python train.py --n_layer=14 --d_model=128 --n_head=2 --n_kv_head=2 --head_dim=64 --d_mlp=512 --vocab_size=8192 --activation="swiglu" --norm="rmsnorm" --norm_place="pre" --norm_eps=1e-06 --positions="rope" --rope_base=10000.0 --rope_fraction=1.0 --qk_norm=false --attn_scale=0.125 --bias="none" --tie_embeddings=false --parallel_block=false --extras=["capped logits"] --init="orth" --init_std_qkv=0.0442 --init_std_o=0.00837 --init_std_up=0.0442 --init_std_down=0.00418 --optimizer="muon_variant" --lr=0.015 --lr_mult_down=2.0 --beta1=0.93 --lr_head=0.00918 --warmup_steps=200 --schedule="wsd" --decay_fraction=1.0 --decay_shape="linear" --final_lr_fraction=0.0 --batch_tokens=32768 --seq_len=128 --doc_mask=true --train_tokens=153800000 --steps=4694 --dataset="wikipedia_en"
Each number is 500 + 25 x the weight over its row's rms, rounded and kept within 0 to 999. Layers, rows and columns count from 0. Numbers have three digits each. The size before them is the row's rms in percent of the matrix's.

# layer 6 MLP gate, 512x128, rms 0.209, rows 0-21, columns 0-127
095:499511450472481498453477454509485471510483487517487462502495481468471536524514514494489484495537510530524564471488507501503507506488529526404541528484548493453506521539466473499552502489515495484480480469505524494452514469484459499501492476523444500511501472477476491472501517470488518524445518494506555497512484500488503503493487509512509492512500528499469484485487513477483532485501
108:482472490524546516527498476519521551474507502489505456520552503497497491478475459506471479498456468490532484509496494465490509547565483530491499484500476492518518468519542494503478517492452504514519457499520482530485504504506483479506517540505482422510496502463456527553532505511467473463509507529488501468469471505494491472521500489529490530495476509509517506460479470502541516531519
096:535489498504531455452507480483467500492472522519489482515459483502503534482495487511481523514523557501506474471482486569509517476519493474526502456516523531503498516423482529517513523500492556465543519513487504526565487531491480501537494518514518512509545528487522496441484482517514510511499501499494493501532500536522485469510501507486473466492519505504532460539548502485488486526490
107:446479461489490479479543478461477504481544487494522525489504520486500478456496516517469481481475507501457519522491494494504521504489510510493469500451460530492476523500521494471460502516459519530489483518505499496488473554518543482469460479504501492499503516477498428474464490475504491512430521495530483548515528488483496501537522542479505521500500467457476476523470509534546504484510
105:467530518486505495452468535521512467424541526517472507513481531513543514443510462505471522518497510484514487528490495520469495481495458510465491436500513484476487501479485480505529475497450503517468483460447557515511534491469539476510490491491471515479456493514501488500493520462485507462487491513505507512514438479485489510513487518477490490495489508464460494522521465504511518498520
104:502484525489476547484489493487493521517450507516514449499528546478502529517455528490461488487475501531494475502514508507473517543464497525499507483486507541493519497533517524476481480450564534517474513495472501490559507515498503520521503512501496472487463510567465497504477487464512488489534488513492487522486531545544524539482542520499512497454503517514486557502511497504531478532471
098:465483490553464505482463501495522458451531515511495503541511512484542531488510521473492491501477470513511515518542526528491496495531562527477494511516525497466511499475511502503472492520532477535462497501485513500533481502517489536502501478513516517501454457487505489455486505457536517528526498535489542480512519484544513457507534478492499452486458529497473537505513475493434504494535
091:494476515513519482481541483502474499513496502533491509478477496517529535477485484519482437513510529504522521500498523475529503501475576512492551487513524531465509513510514501550469548451480462508492456481527495481522477485467511503503506478492530505528492496482512479494541483482465501530498523552454565476468510487480470484512491487511481527509538494441491483470504485456499499516533
105:470486459499460506469504451477510495501518527535440493512492500502505547500510463507471487510488526514463509487496477559495522483535498493494500526467460478469494508494504510448498488536506473468527520503501529536518488500523505530481510445521482519495513447465513488499479480487451496489529485473493482555479526480510506503543501512469506492506494496497500548425488544539471503490517
099:506500506541495519498485476472475498491517529500487500482531502530550511544477481541522501515486519474500473546494497516451517493477484469501468510510493503526461488493486481486521448499484498484525519510531508440465536530468496522529503535529498477524495527482459440516510499455485521504539487534537504483503532477480506488494494501495473442526460506480471453529487466487482537465536
102:540479487519519487514481513511550519533527482497533492513499474533459491512525473514501503517483520496518496514497497521462527454454482482476488502501480526492520476515486468534517492483470526430486562496507543483522490494520530490497508468468483458481482514485457484477487483532502540454489485512522483475490464512472507460519493507467499538524471530499509502523533507558504490457444
099:494461486515470514478514459476485489491524485507487475476453485495516531493521466501486503491522477492499496506463538527531477540508514513464511481480507504514505527472506522441520492517507482525505472487488486551518505485476495500546507474460488511466477498514523508486439512475481483487532522541539539533453542511472504471538493534565543467512493482508541517504509492473512472554504
099:509502526503469507474456492475508493491483509486516514550446498495510508518493512453446524500487517466539516498472543483491506456500485509491531492504532450503485527487443508499530544480488488482469484511476513490552524486482488501514468457464482501529474458503485488493505501463503478504515466502487541509505507444477517450489530506487499530527523523485467515455503504479465473454457
102:482511492564503473523493488532491518465516518522525466485556531498429515495523507496504523523508551549471483524494534491491483478496461468520530484508519502518541459507502513530491512511484502544512505497498530462512484505507480484491473474505475467498501517515490522494500527525524450519487547520500524529472546538470491495488506466486470514472433509511464534541490473489489487473495
097:529560500467484529489486485441493473490538552485483469504547519539517495490492540468463512490481481486513515453422513485527520491514551497499485537488513535489520480492484475509531482477496532509533480521510515494518489499474505490502508498488514528484527497504525493538525491533505485532507480466502530484522471505493532531455483522511512535434476530479499480479523530479495512476532
084:479500509466442491490510521501527482538506495494509516471495508475525508469505504473483547481484475534480469500495535523466555502500490506491455525533513464502483485476491513503465506523521507526500476473459519544510508509475485508498469491508504444498501492549503510489453520521493501522485501546533536488540511554509457523557485498504521552492486483493509485462509558471472459474486
102:513488462475512518520472525517489478494490529472481526498517549575504491462447486468504507498535456458510498517508569482534497515455474501505509511483503550529518482470532522492507485525550509512488514470523503517485554528511506462494490458505529505490521500490467484506478504499514502500484444504508515462491462486502495557508472509499485518537471517480487537510499494488546503524518
087:495441501477515529492522490481496521460485536509504483494538504513485518499521493507550528525506494478482480518470446517509484497520495475502517476491501487514505509472475488507499567501483524486541516492521517480519512545491542548521526512475420498524516482500528485521452534510482518468485464445484532491479463517531484513487509504502526563484491465478509482512517515509476555492522
099:481515458479502529505505508501522537511501516528527514513483472493513562480514464514503529504512463496507505484484503477514487555488470450447499560498475515462474479489496499482498540490514547510476510487455503499516506505521495499437524487485509465492519524478523514506472521474467519552476505549470464531485507550531490496532470497541529487469462460518508533503487500506481508494467
101:467414501487485491518501493524501498513534490481526511456514463488510519514532493524523456472502485479553518484491530527498467474495522543441506493484501505516509520502490478465502488515476504498449460509535519513514486528509514479485541490527487471493473491524522503540499462486495460540466500507522495501508529544519502495518487534531517531513505546501464476553497467521550532512498
104:507505503524456493488452478543524526494522493512499492498499522476525515505496458465503493498511497519473510478473499510494546490496456549465502529443558455485508482542492516518516507519502491443509515493514478485502497529462501519564455501515479502454481495470512507478458479499481496522467501508507515527508481497496492539499498491565476494508473461536482485486488454547463468509473
098:521507456514474522482518514529508511433502474464476461439466486494526523514496511517516520498510486499509489500515512522441532508498550527476514521538474505505476509486491512491511508473462526473478466510506495548491482517500523519462480496497459515535503481476493459471442462516498471529502504516527496491439489466469514487524479491463525500490481486490465510475551534518475499542509